Weights of a small GPT-style language model, trained from scratch on English Wikipedia.
Size: MLP 768 squared ReLU, 10.1M parameters.
Architecture: attention and MLP in parallel, local attention windows, learned residual scales, capped logits.
Training: 572M tokens, 11851 steps.
Each number is 128 + 32 x the weight over its row's rms, rounded and kept within 0 to 255. Layers, rows and columns count from 0. The size above them is the row's rms in percent of the matrix's.

# layer 11 attention query, 256x256, rms 0.267, rows 0-24, columns 64-127
size [130  88  89 101  91  95 103  83 110 112  82  96 103  78  87 114 114 109  77  93 100  93  82  89  87]
[[144 142 104 116 139 135 138  56 118 160 143 171 127 113 146 147 151 171  90  88 128  66 107 140 104 255 170  91 139 128 104 115  69 106 114 156  68 105 145 117 126 115 144 120 142 186 166 139 115 120 103  93 153 143 117 127 153 127 107 108 199 100  93 101]
 [ 93 157 108 115 120 174  84 131 139  92 106 168 149  48 129 119 138 203 111 104 123 148  89 112 135  94 139 137  90  92  77 168 127 158 119 142  92  90 236 189 111  98 117 160 149 195 136  96 108 121 168  96  64 124 156 139 161  99 122 143 149 126 152  62]
 [ 89 172  96 157 107 101 122  83 107  79 147 205  72  96 126 130 149  67 119 145 169 154  72 187 132  29 115 168 136 142 127 139  90  93 171 117 142 163 117 155 129  97 119 136 139 124  80 175 134 156 161  93 129 105 159 113 109 127 161 130 136 143 124  97]
 [127 103 132 187 119  96 113 118 155 145 116  92 122 188  85 129 137 152 155 143 132  66 152  87 108  94 152 109 129 199 113  95 175  98 171 167 190 177  97  84 138 145 135 123 110 139  52 134 157 128 141 117 157 151 171 116 123 151 135 160 139 109 121 153]
 [166 120 125 147 111  96  91 166 177 133 166 110 135  93  61 116 177 112 118 203 163 120 189 133 153 104 144 147 140 181 130  94 212  90 141  98 142 172  88 116 121 110 125 106 141  95  77 137 162  75 195 129 213 115  67 105 118  62 136 143 148 149 120 113]
 [139 142  95 119 153 161 188 113 137 123 149 153  87 163 176 206 113 109 138 160 167 138 137 128 134 170  95  93 166  37 112 105 135 150 132  79 144  97 129 150 137 132 145 152 145 128 128  88  94  88 161 114 115 156 173 106  79  71 100 147 119 140 123 168]
 [167 109  96  98 114  89 107  37  91 158 131 131 158 168 178 222 140 190 129 127  93 123 127 112  98 164 129  57 150 152 120  90 155 190 157 109  87 123  91 135 166 220 168 162  94 104 160 125 104 181  53 149 102 174 164 104 116 119 127  85  92 129 111 172]
 [163 118  74 149  93 134 141 172 148 135 111  97 145 170 139 134 148 118 103 109 120 114 168  60 119 148 138  94 114 140 128 182 151 103 133 107 100 140 103  86 167  90 152 129 102  81  64  63  49 136  73 140 119 140 132  94 140 111 107 184 106 137 140 128]
 [126 112 121 116 145 183 124  83  78 162 127 146 127 169  94 215  83 154 110 126 112  86 135 179 109 224 195  95 125 123 165 118 109 117 105 155 175 107 139 120 130 176 133 104 177 167 171 130 106 104 132 181 105 162 135 192 130 179 129  89 201 102  96 155]
 [100 104  87  90 151 124 129 112  58  89 138 125 123 128 158 206  91  97 174  94  72 133  42 200 145 118 113 103 121  93 119 134  89 208  95 144 146 100 171 186 139 183 148 118 185 137 137 125  97 132 126 124 106 140 141 145 111 204 123  86 156 125 130 180]
 [114 156 144 115 136 126  93 129 142 149 172 111 127  84  57  70 203 169 102 118  66 169 144  47 124 144 169 174 148 122 144  47 134  61 143 142 111 143 149 110 110 122 143 144 150 116 192 122 137 138 113 168 118 123 122 102 203 115 114  56 137  90 114  77]
 [134 137 133 134 110 161  91 163 122 189 115 104  77 150 115 119 132 173  99 120 146 117 140 119 111 168 169 142 136 107 146 123 144  54 158 170 115  92 143 140 103  92  89 120 159 109 177  82 141 123 142 197  91 101 114 142 125 153 164 102 184 140  91 130]
 [132 127  73 157 104  89 105 115 149 102 161  57 178 186 174 223 138 164 103 156  88 101 148  84 160 198 111 119 104 155  96 180 151 146 124 109 102 153 101  92 149 116 105  88 134 151  81 123 121 124 125 140 158 223  76  98 145 153 106 100 132 117 105 180]
 [124 115 116 194  76 111  58  54  92 149 142 148 101 151 122 143 179 158 103  93 135 118 158 120 109 132 128 170 113 112 148 145 102  80 133 172 155 107 124  95 117 156 118 103 109 193 177 169 129 129  80 137 141  99 125 166 135 166 102 156 156 102 127 172]
 [102 121 123 178  98  64 100  91 119 155 184 108 135 135 147 161 145 136 158 142 129 126 105 136  89 138 126 100  94 106 125 135  92 140 126 141 141  73 165 214 125 139 161 148 176 136 151 139 122 147  86 150  75 158  99 189 119 162 121  90 158 122 104 220]
 [ 53 136  65  81  73 122 119 108 102  67 106 165 131 130 159 110 159  87  92 174 123 175 113 185 167  64 150 100 121 142  65 119 121 150 122 137  88  70  48 129 132 121 145 123 109 148 114 121 186 131 120 114 133 137 135 132 144 165 126 154 121 153 184 146]
 [139  93  46 127 154 161 132  66 114 158 133  99 153 255 110 196 133 166 105 119 164  52 147  79 119 217 146 120 168 184 168 152 121 145 142 122 106 169 108  87 175 107 190 109  91 193  81 130  94 147 131  91 182 179 112  55 144 124 140 140 132 116 133  90]
 [143 116  73  71  98  74 124  70 134 145 123 116 126 181 166 140 137 130 113 125 103 117 150 107 120 184  96  65 110  86  71 115 150 133 104 127 110 131  92  76 162 138 141 144  92 197 134 129 133 114 128 111 123 136 134 116 138 135 126 147 110  90 110 133]
 [139 164 135 115 131 113  34 139  69 128 121 103 117  92 121 111 169 143  95 184 151 100 107 126 171 191 153 128 131 141 106 132 100 130 109 109  72 119 149 145  88  98 119  84 130 147 167 160 127 129 124 160 138 176  60 125 151 146  82 103 165 122 116 126]
 [198 137 198 173 147  84 175 122 110 123 114 126 130  74 119  55 151 155 147 108 150  85 166 140 119 117 149 126 170 113 134  25 138  71 145 142 132 137 104 138 133 124 134 160 104  91 118 162 154 140 108  63 146  62 126 136 141  56 105 140 141 134 139 102]
 [ 86 135  56  90 112 157 148 176 121 112  86 137 118 103 127  83 127 141  98 102 165 113 175 128 168 131 177 108 130  92 101 128 145 106 118 133  41 105 139 124 132  34 115 121 120 214  98  72  87 133 103 130 116  93 137  89 143  95 116 153 115 126 142  59]
 [ 55 130 131 142 129 159 153  85 166 108 128 105 116 148 134  54 122  91 146 118  65 157 123 148 144  57  72 127 168 115 101 135 129 101 138 101 147 156 107 144 147 114 114 169 140 122 122 143 123 135 146 115 109 110 176 148 120 116 123 211  36 101 130 127]
 [155 144 166  90 185 144  89 140 118 146 177 105 175 128  79  60 144 161 173 107 201  83 107 134 122 123 141 192 119 194 165 108  68 141 138 139 141 207  97  95 126 116 156 155 128 165  93 166 133 156 111 132 151 136 113 100 138  96 175 138 130 147 161 100]
 [108 131  93 153  84 140 117 142 109  93 102  93 142  84 164 167 188  76 148  93  94 148 123  81 170 115  93 137 129 114 101 119 178 140 140  98 162 132 118 143 152 144 137 137 158 146 142 103 129  83 109 171 125 172 150 101 158 129 124  57 133 120 142 183]
 [100  99 155 108  95  42 139 171 109 129 124 105 186  60 108 156 130 131 122 103 113 151 161 114 129 102 111 193 135 102  76 150 157 137 181 139 138 113 131 155 164 127  90 143 153  89 182 145 126 127 158  91  99  88 116 143  88 143 122 113  75 164 115 147]]
# layer 11 attention key, 256x256, rms 0.255, rows 0-23, columns 64-127
size [108  94  90  87  86  75  84  86  94 114  81  84 115  78  81  73 100  91  89 100  99  95  96  88]
[[120 123  70 169 168 141 130  46 101 170 123 151 138 160 176 235 130 154 110 123 155  54 136  94 125 239 170  70 130 156 114 110 104 156 141 148  98 102 142 159 154 160 146  94  98 179 111 113 123 106 113 110 128 176 134 118 130 157 123  98 192  64  82 174]
 [110 152 116  78 116 142 125 103 150 163  89 126 165  92 105  57 132  97 109 108 139 160  82 137 110 131 167 149 128 133  80 137 122 165 128 142  48  71 177 229  65  84 132 114  85  70 167  66 161  79 117 105  96 103 113 149 134 169 129 195 116 128 116 106]
 [115 169 166 145 156 147  64 169 110  36 110 125 113 110 178  79 131 144 134 157 132 103 108 104 121 154 147 176 107 124  62 131 137  72 217  93  49 135  97 142  90  87 136  95 140 163 165 117 101 152  94 170 135 175 109 176 109  89 129 126 139 107 143  86]
 [120 139 102 124 105  87 114  84 155 158 150 110 144 138 151 154 155 107 173 101 160 150 155 164 177  45  67 132 146 138 137 117  94 112 127 138 187 135  95 134 131 189 110 125 116 169 107 169 176 123 190 116 123 118 149 126 129 135 106 152 131 124 134 181]
 [ 92 128 182  79 160 163  50 165 142 146 125 140 131 107 141 116 138 158 109 108 149 109 146  82 108 165 100 154 168 113 111 160 116  86  96 134 110 188  85 104 141 126 122 155  96 122 133 128 154 195  92 129 155 173  67 166 151  75 140  85 121 159 123 115]
 [143 114 124 144  81 159 195 125 142 149 119  99 167 134 173 136 123 162 191  83 120 148 132 123 150 138  58  81 141 103 117 150 137 110  86 140 171 142 127 128 166 136 118 157 147 128 159 106 152 134 104 130  69 163 163 140 109 139  78 125 135 174 123 196]
 [163 108 119  84 145  65 148  94  98 140 106 101 143 176 152 191 124 167  67 151  49 120  61 131 102 161  92 108 120 144 105 146 135 186  78 136 172 123 107 132 166 185 155 129 150 169 104  77 105 115 118 105 101 185 144 175 112 230  72  95 135  99 136 190]
 [103 102  98 110 118  67 129 119 155 154 142 153 128 152 130 141 166  90 158 138 115 134 148 118 125 116 131 105  94 191  86 160 213 143 188 158 140 181 140 122 115 105 151 108  63  95 146  66 105 111 113 152 126 190 162  92  97 159 119 172 100 104 167 136]
 [ 51 106  65 160 163 108 122 159  77  66 119 150 149 207 118 206 109  69 101 150  71 123  73 135 107 113 131 137 100 173 122 118 166 191 141 115 138 108 107 148 113 153 178  97 198  76 138 123 106 125 140 121 118 197 128 118 104 171 135 132 128 126  92 192]
 [ 58 142 100 145 116 137 151  97 137 101 105 126 135 116 195 171  78  93 166 145 146 130 126 175 114  54 118 110 107  54 163 149 122 165 125 142 179  68 102 192 157 196 113 162 177 115  93 105 150 107 100 123 115 142 127 224 110 182 131 121  94 126 147 196]
 [181 116 141 184 153 129 107 100 154 159 166  62 165 118 220 153 112 171 152 109 144 128 184 127 108 164 111 116 165 112 112 121 126 126 128 132 169 128 128 123 181 143  67 205 116 109  68 119 105  82 133 131 151 103 102 123 128 113 138 126 135 153 146 138]
 [105 120 152 163  95 112 138  79  84 122 110  51 167 107 114 123 113 147 118 137 145 135 115  76  83 180 161 107 185  80 141 139  78 162 135 190  90 146 145 134 141 143 146 175  90 121 191  87  70 121 105 113 152 152 127 162 145 188 125 148 132 135 108 115]
 [ 84  83  89 103 143 128 123 150 130 112 117 148 150 173 108 161 131  92  86 182 107 122 153 135 133 167 185 108 162 138 157 176 172 142 151  87 155 172  87  74  99 137 184  60 114 120 121 127 124 115  73 194 146 169 155  71 117 163 146 153 160  92  92 160]
 [126 140  94 119 110 102 168 126 168 170 157 134 149 169 164 207  62 162  79 169 193 130 114 178 114 130 137  96 185 115 145 162  97 124 155 110 111 161 120  75 107 143 152 134 139 158  84 137 105 124 115 146 120 158 104 107 136  91 140  93 149 134  99 135]
 [ 80  59 154 134 123 167 125 103 146 124 113 129 134 104  55 154  96  81 142  70 122  88 106 122  93 124 110 165 145  99 145 107 133 204 141 171 112 110 156 156  84 129 170 104 147 124 120 129 170 128 112  74 152 170 132  98  92 140 140 143  96 150  93 160]
 [ 74 155 110 147  53 156 101 219 119 127  62 110 102 104 113 118 164  84  90 100  91 157 126  90 100  37  76 151 114 153 102  50 135 105 104 168 107  84 124 140  95 100  77  75 185 157 127 105 113 144 141 101 135 120 113 153  88 139 139 163 101 146 160 167]
 [180 122 107 154  91 136 146  55  72 155  93 107 154 246  95 200 123 150 139 145 106 114 159 168  73 177 167  65 140 162 123 118 133 167 136 141 116 149 149  98 139 176 154 103 101 158 143 140  95 155  84 127 122 161 188 103 145 181 121  95  89 142  87 186]
 [101 103  83 105 106  90  53 108 119 135 125 154 132 184 165 214 131 126 105 105  75 122 146  79 119 190 109 109 117 180  77 161 142 142 172 163 119 160  94 117 166 108 131  92 130 187 127 137 122 165 151 165 158 183  92 100 124 179 153 152 157 106 144 130]
 [155 140 114  94  64 130 103 115 113 130 135  94 115 115 156 126 137 166 160  84  74 108  88  63 113 156 116 141  44 207  94 144 143 107 189 182 104 129 134 101  93  69 164 136 176 103 127 141 157 156 108 136 187 142 155 102  45 116 116  87 169  86 114 148]
 [140 154  99 141  93 143 166  97 132 162 151 121  67 163  70 143 125 191 107 132 155 128 149 114 107 181 197  93 160 142 191 116  95 112  94 125  63 139 134 113 126 125 176 129 124 159 138 126 100  95 150 135 141 132 139 144 129  78  98 101 113 161 154 128]
 [112 113  97  74 148 158  75 137 159  96 125 148 155 133 134 117 150 143  67 101 115 124 115 111 139 174 106 157  91 162  99 141 155  76 174 130  94 105  53 115 130 101 124 126 120 192 130 125 104 145 102 161 146 157 117 127 132 114 124 137 138 159 134  93]
 [123 123 141 168 155 147 137 138 143 127 107 173 108  98 148  73  79 149 117 110 139 134 126 143 120  89  71 128 128 127  92 208 100  26 109 121 151 166 123 138 133 105 101 168 127 101 164 100 120 204 176 127 145  52 126 178 134  80  91 113 122 153 182  67]
 [152 112 167 114 121  48 114 160 149 130  84 154 144 143  95 108 153  99  93 132 123  76 175 135 143 155 158 170 123 137 147 182 179 163 171 162 142 215 143  55 117 118 139  80 140  74 183 101 144 137 145 167 170 118 118  30 112 130 114 106 135 137 102  96]
 [190 159 127 125  98 136  65 142 108 160 135  86 128 109 177 125  78 134 142 126 137 115 125  69 133 120 101 162 152  97  35 169 168 163 155  66 131 189  90 179 144 152 139 150 137 148 129 167 149 118 168 161 154 128 132 183 105 148 100 116 138 166 177 184]]